{"vocab_size": 2048, "tie_word_embeddings": true, "dataset": "wikipedia_en"}
Each number is 200 + 40 x the weight over its row's rms, rounded and kept within 0 to 999. Layers, rows and columns count from 0. The size before them is the row's rms in percent of the matrix's.

# layer 4 attention output, 96x96, rms 0.129, rows 34-67, columns 0-95
099,233,214,120,210,234,256,171,187,234,281,141,138,192,239,162,249,211,182,170,167,221,144,188,191,200,197,219,208,246,194,211,296,190,269,237,205,228,229,215,194,211,178,229,183,167,216,203,137,179,191,221,238,192,205,192,185,157,267,198,149,129,203,206,90,170,161,202,198,239,234,166,173,72,146,246,223,146,120,191,157,166,248,173,162,143,183,230,216,189,202,240,270,204,218,185,221
122,196,178,191,223,204,157,207,203,214,202,239,203,134,182,241,151,245,163,264,153,281,216,180,268,230,203,171,188,127,236,246,213,181,189,149,206,237,200,188,192,118,159,182,198,221,179,167,246,150,215,216,239,209,201,165,159,202,110,182,227,241,119,199,244,195,237,210,182,186,172,284,240,265,214,232,257,224,145,193,226,166,235,162,164,78,213,207,147,138,149,267,231,248,227,223,220
110,222,193,220,215,199,212,201,116,209,182,117,96,225,178,189,159,204,153,217,199,205,152,237,190,214,238,261,193,238,180,237,246,225,190,207,184,286,158,259,221,226,203,216,151,149,207,209,206,226,225,194,193,154,207,239,176,197,222,199,175,198,179,135,147,114,287,203,230,201,176,201,218,120,144,282,241,180,228,147,264,247,236,195,141,185,262,218,246,244,282,162,198,179,140,172,241
104,203,225,229,261,190,180,217,146,224,196,169,214,182,255,203,158,165,200,271,222,233,187,148,258,174,238,153,175,183,189,231,139,229,166,189,181,180,131,228,221,121,224,247,177,176,169,109,234,133,232,206,238,182,122,249,163,214,193,231,137,252,191,216,189,143,236,223,166,178,248,153,137,174,203,218,266,160,134,239,168,234,192,108,157,201,242,154,215,169,250,199,294,175,231,187,224
093,247,279,215,108,208,184,162,233,219,196,218,278,174,191,192,281,193,243,184,254,242,252,180,213,251,249,160,215,246,170,194,145,192,243,225,197,175,197,221,195,121,180,182,172,215,216,198,148,167,139,270,167,132,132,261,199,240,178,202,243,218,146,235,208,171,88,220,201,190,202,174,187,120,273,165,190,191,224,180,199,151,218,174,240,260,246,206,203,176,156,151,189,189,225,136,212
097,208,216,229,224,159,194,163,221,233,213,198,175,159,265,171,164,210,178,192,102,254,150,178,160,177,226,242,195,214,214,225,215,236,206,209,164,222,182,230,175,155,155,185,216,158,221,146,179,117,228,188,222,263,246,167,235,152,268,259,217,176,216,193,208,246,205,211,148,196,213,240,146,258,243,125,292,235,173,261,231,203,220,148,178,217,211,259,218,261,200,111,216,208,235,314,143
094,161,198,138,155,179,187,206,156,150,201,180,227,178,194,179,230,252,248,182,290,241,214,215,282,204,170,250,254,257,206,146,189,200,137,201,278,205,201,185,209,207,236,177,233,211,108,203,162,205,200,188,181,195,211,173,130,177,257,163,179,273,176,206,143,210,149,200,203,206,170,232,224,204,177,259,232,231,276,249,178,171,143,217,214,291,122,253,210,220,139,225,186,157,185,237,292
095,208,163,242,167,187,185,216,188,214,170,196,124,179,175,218,199,222,198,180,209,213,209,232,160,247,167,93,187,100,144,197,146,183,215,174,201,207,254,151,235,199,183,233,245,157,235,180,140,207,229,106,196,173,301,178,163,232,167,265,213,188,168,182,186,187,189,229,109,214,253,193,207,188,218,225,263,189,243,171,282,209,218,210,213,194,98,160,264,240,239,188,207,265,237,260,185
099,237,190,241,186,197,214,171,269,163,184,243,183,193,157,144,199,206,227,241,151,180,128,317,144,241,204,194,164,204,222,180,222,278,147,241,221,212,228,110,178,222,193,208,206,188,237,253,256,242,249,191,152,135,254,258,228,158,183,147,222,200,198,216,202,162,249,117,162,137,127,213,155,215,213,211,225,249,184,214,170,210,190,194,164,225,232,124,213,216,176,231,253,200,125,151,239
088,246,214,176,159,182,191,268,203,231,250,282,179,184,246,159,217,180,200,169,179,185,199,257,199,172,171,188,198,139,183,236,193,252,214,169,223,189,216,177,200,146,265,181,213,193,251,242,242,213,222,181,177,204,197,227,177,255,143,225,223,238,191,172,159,90,176,151,145,200,197,76,174,144,120,260,185,215,133,202,170,177,149,237,285,194,230,95,219,203,192,207,227,139,208,176,236
100,232,204,256,179,246,232,155,196,223,222,236,151,202,184,233,215,202,240,144,188,164,192,289,234,241,211,204,263,262,162,169,135,223,259,137,239,234,196,187,204,184,260,223,233,192,163,265,185,228,162,202,228,170,218,227,186,177,221,218,151,232,316,221,217,237,220,138,146,169,144,257,167,225,163,184,198,217,144,143,301,185,216,218,174,294,209,117,173,223,208,214,225,193,144,231,214
110,209,229,142,165,211,211,205,205,254,231,153,251,193,260,171,207,156,214,214,256,156,186,167,272,114,238,245,205,172,159,180,180,201,264,162,282,209,179,140,167,167,166,220,175,238,186,190,154,224,198,234,180,187,201,212,240,276,166,114,176,142,202,219,197,187,131,290,258,188,176,169,267,210,184,193,203,172,263,275,202,200,164,195,209,269,182,206,106,235,243,226,245,252,176,160,201
109,202,195,222,253,243,178,191,171,175,261,251,259,182,174,207,226,216,164,190,274,222,233,218,234,223,202,147,257,186,190,236,132,155,286,186,250,211,236,191,232,180,126,208,158,157,187,180,178,194,194,243,193,263,99,221,178,188,187,232,161,222,189,173,241,272,116,163,219,74,228,271,203,207,217,167,127,191,155,224,208,159,185,172,167,186,178,171,130,184,182,176,151,246,185,164,161
089,180,161,194,168,205,194,187,152,188,183,141,218,288,207,221,229,245,232,183,130,205,174,247,211,249,195,247,165,215,160,187,185,163,158,171,199,239,271,188,241,189,183,207,156,87,124,172,204,198,235,188,193,289,288,200,245,153,267,181,214,181,215,226,172,220,249,168,239,154,235,194,178,211,180,286,212,107,242,221,205,206,239,258,236,114,212,212,146,140,202,184,186,249,189,224,173
100,181,239,178,212,221,179,183,200,214,114,217,259,238,204,209,226,201,180,180,175,164,211,239,175,274,218,134,205,150,245,125,236,204,200,235,210,266,202,231,229,156,194,205,204,230,197,200,207,215,277,182,245,180,225,108,191,192,211,196,237,227,148,242,211,330,230,170,127,148,193,219,192,139,234,160,138,189,248,210,228,178,143,244,228,157,194,180,181,103,121,228,147,179,172,257,225
106,238,146,232,157,159,196,271,171,128,148,196,252,184,189,188,203,232,206,175,233,162,178,157,251,257,191,208,184,213,147,193,157,212,256,175,266,285,256,125,207,205,304,200,154,196,246,208,174,178,241,170,219,193,210,178,204,219,279,182,213,201,192,233,152,172,241,204,164,159,182,153,206,193,138,219,177,258,229,120,232,195,205,176,139,223,307,244,242,186,134,209,225,258,233,209,231
102,252,183,129,220,117,126,126,168,223,241,197,173,139,186,231,206,177,228,194,217,244,138,181,294,195,182,219,221,141,136,197,185,189,187,234,100,191,239,239,173,165,179,218,211,213,215,227,223,154,242,221,205,173,207,232,140,174,230,243,136,199,178,107,185,143,188,231,247,168,201,256,162,253,206,169,175,206,207,190,205,220,215,197,207,252,266,236,125,216,208,161,217,243,303,216,224
107,222,178,165,147,212,172,185,213,175,150,147,205,209,173,199,223,189,193,186,160,252,287,169,282,294,239,166,225,208,195,154,185,163,211,183,266,201,214,208,152,224,221,197,229,208,263,222,231,220,219,216,207,246,168,203,142,189,165,214,239,250,237,209,195,292,149,210,195,107,238,283,213,191,337,193,229,221,185,145,135,148,250,174,209,206,216,154,238,169,176,217,156,188,257,214,237
099,163,139,256,164,233,209,184,209,145,201,247,175,224,234,212,254,103,143,153,206,141,203,216,173,209,211,162,132,208,204,275,173,211,212,187,182,211,145,225,232,213,213,176,225,124,200,196,196,242,212,229,195,156,120,227,176,228,203,243,201,249,212,168,228,230,210,128,247,173,199,176,154,123,188,119,69,246,122,214,189,231,230,183,196,183,263,253,195,253,197,210,245,147,206,205,214
112,187,205,189,120,235,244,259,196,223,208,172,192,104,242,153,217,138,178,266,186,157,227,171,226,203,180,202,255,199,156,168,137,184,156,173,185,218,192,172,194,184,257,215,259,174,184,222,194,205,201,177,201,178,149,308,208,177,191,239,149,224,206,172,145,244,175,192,276,162,180,107,276,176,199,207,154,262,239,147,222,280,182,234,234,230,176,172,163,200,209,217,171,173,243,231,305
104,193,253,173,194,133,200,179,154,190,233,237,191,190,180,172,213,186,173,171,196,223,221,167,150,187,161,135,178,136,128,217,202,241,189,183,151,228,201,173,210,158,194,249,229,194,188,198,154,240,176,203,177,161,300,176,197,199,141,207,185,192,145,201,141,157,143,206,190,261,220,266,239,169,233,143,236,181,201,215,285,152,178,243,192,237,210,308,222,243,198,214,261,226,277,172,329
086,229,168,151,322,171,203,199,111,241,147,280,244,227,178,150,202,222,227,247,177,178,174,248,234,152,225,240,199,230,166,232,169,213,206,193,136,194,205,217,170,243,175,168,183,137,224,178,151,247,190,236,222,173,237,161,143,191,137,197,254,164,234,173,223,149,142,228,251,234,281,169,250,215,180,154,184,180,206,184,236,199,201,221,125,172,174,146,208,207,240,142,216,186,200,310,209
104,182,128,195,145,243,221,196,157,228,200,181,231,207,202,198,114,167,207,173,136,185,150,192,191,186,185,157,249,195,160,182,289,157,193,181,223,164,267,184,208,188,239,228,291,216,212,129,205,259,150,184,222,143,250,200,95,174,207,223,208,191,187,196,203,187,150,221,250,218,130,196,137,175,218,202,190,183,218,211,307,256,215,294,153,230,220,177,249,208,133,240,148,225,205,238,194
101,151,199,187,182,195,214,232,230,177,208,232,206,177,192,145,215,205,222,289,201,194,192,191,144,201,215,194,144,188,267,233,149,247,137,154,247,174,197,177,160,161,199,195,231,165,183,153,114,137,175,191,124,228,189,191,189,219,241,264,213,222,184,188,140,124,109,210,179,213,181,196,224,209,280,229,208,266,277,250,213,310,193,155,149,232,192,184,256,192,165,171,259,175,183,254,260
103,128,209,231,341,208,158,238,212,237,197,250,142,139,209,187,189,223,189,209,206,212,182,189,150,214,166,181,161,247,211,224,183,287,180,250,144,204,213,185,207,144,151,166,253,173,181,171,201,223,254,201,198,195,197,154,194,227,258,254,229,166,244,185,199,182,254,229,150,219,257,128,162,214,204,228,200,294,186,113,196,179,156,204,147,169,210,283,261,158,182,131,225,225,202,188,217
087,188,241,206,233,201,230,230,252,186,228,163,195,148,168,214,202,232,173,195,206,195,155,256,133,212,171,305,174,164,265,160,161,196,217,245,261,109,267,246,163,172,168,201,270,278,152,173,223,161,225,236,158,195,239,202,271,196,194,172,233,208,196,222,152,200,139,170,177,250,171,119,257,191,204,255,173,223,226,159,134,255,247,155,206,263,237,177,263,185,195,242,184,180,203,186,152
103,193,218,206,223,157,227,169,217,195,188,173,198,187,211,119,172,219,249,150,203,306,192,255,200,209,194,166,203,181,223,169,154,221,217,189,257,157,165,203,250,193,161,210,270,241,191,165,156,138,160,226,209,231,183,286,251,160,150,228,235,172,186,257,188,190,200,216,154,282,235,218,221,131,265,237,209,250,182,261,269,310,168,217,144,189,210,140,189,191,178,266,132,179,218,242,229
097,231,208,239,123,152,161,139,212,192,276,160,181,213,217,189,197,188,280,229,179,270,237,241,182,120,185,192,216,270,182,164,179,143,251,198,253,187,209,199,172,253,253,215,282,205,215,256,270,220,134,224,246,184,259,237,187,168,201,199,223,221,214,237,175,227,183,241,275,195,199,134,170,153,164,216,198,217,162,224,173,201,133,194,155,244,151,127,220,277,163,167,150,183,201,181,254
102,216,189,227,221,230,244,167,204,140,128,262,168,172,186,185,225,189,176,184,154,208,213,206,292,187,223,186,232,146,166,220,168,206,288,180,128,186,156,231,165,258,180,254,184,237,145,216,174,255,154,219,188,153,237,252,229,170,126,239,196,169,228,141,170,298,115,236,282,230,269,179,204,191,202,135,223,196,145,147,245,225,210,155,259,170,204,171,173,207,224,179,173,245,226,197,193
089,202,177,161,176,285,208,204,138,206,189,192,183,218,185,158,200,239,231,147,248,211,199,191,99,197,181,219,225,209,274,199,135,171,181,208,238,168,165,265,203,210,224,170,198,216,155,191,198,230,154,188,251,235,245,227,238,202,221,165,116,187,193,145,236,125,194,225,200,223,250,169,194,257,133,215,176,249,288,202,243,226,226,221,231,214,133,258,251,207,234,154,250,261,116,297,215
101,197,207,186,206,181,195,237,240,183,259,194,197,172,267,236,239,230,133,227,244,161,228,168,111,190,187,210,204,205,200,218,183,281,158,223,249,290,170,168,256,251,164,184,208,158,178,145,156,161,254,212,253,142,230,219,281,233,227,168,174,184,150,251,274,157,203,167,237,297,258,210,171,202,201,216,148,266,128,205,192,206,214,166,98,178,162,226,219,148,206,227,197,195,188,210,194
093,161,241,188,213,211,198,223,154,216,247,236,146,164,214,136,213,216,172,167,162,178,206,225,184,105,192,209,258,190,185,258,133,173,206,237,130,163,214,148,230,238,91,174,173,186,181,220,240,206,155,232,205,157,213,188,180,200,209,261,222,221,172,141,266,253,202,206,214,256,201,157,219,194,207,253,234,292,238,242,200,239,163,238,213,151,217,225,251,295,259,162,152,194,198,102,205
093,216,201,208,211,157,198,140,169,180,202,196,150,214,293,220,270,308,286,207,201,240,179,236,201,235,212,252,272,153,273,182,234,199,225,158,213,227,237,257,179,188,163,196,235,220,188,188,157,162,148,150,195,197,240,175,203,229,193,210,260,152,240,231,180,149,138,240,210,265,154,250,148,209,216,225,255,175,213,244,171,165,201,138,166,139,173,172,207,212,175,129,125,273,183,228,201
100,264,286,155,178,206,210,182,285,111,195,184,251,127,281,190,173,132,207,212,159,218,189,176,268,129,206,219,216,220,166,192,217,238,217,183,253,166,207,177,228,220,180,215,227,142,141,201,190,239,186,286,256,221,150,178,208,192,161,205,214,140,149,202,199,132,170,223,187,136,183,192,190,218,262,240,164,218,175,196,260,188,160,149,173,171,207,262,244,256,254,230,139,235,244,221,228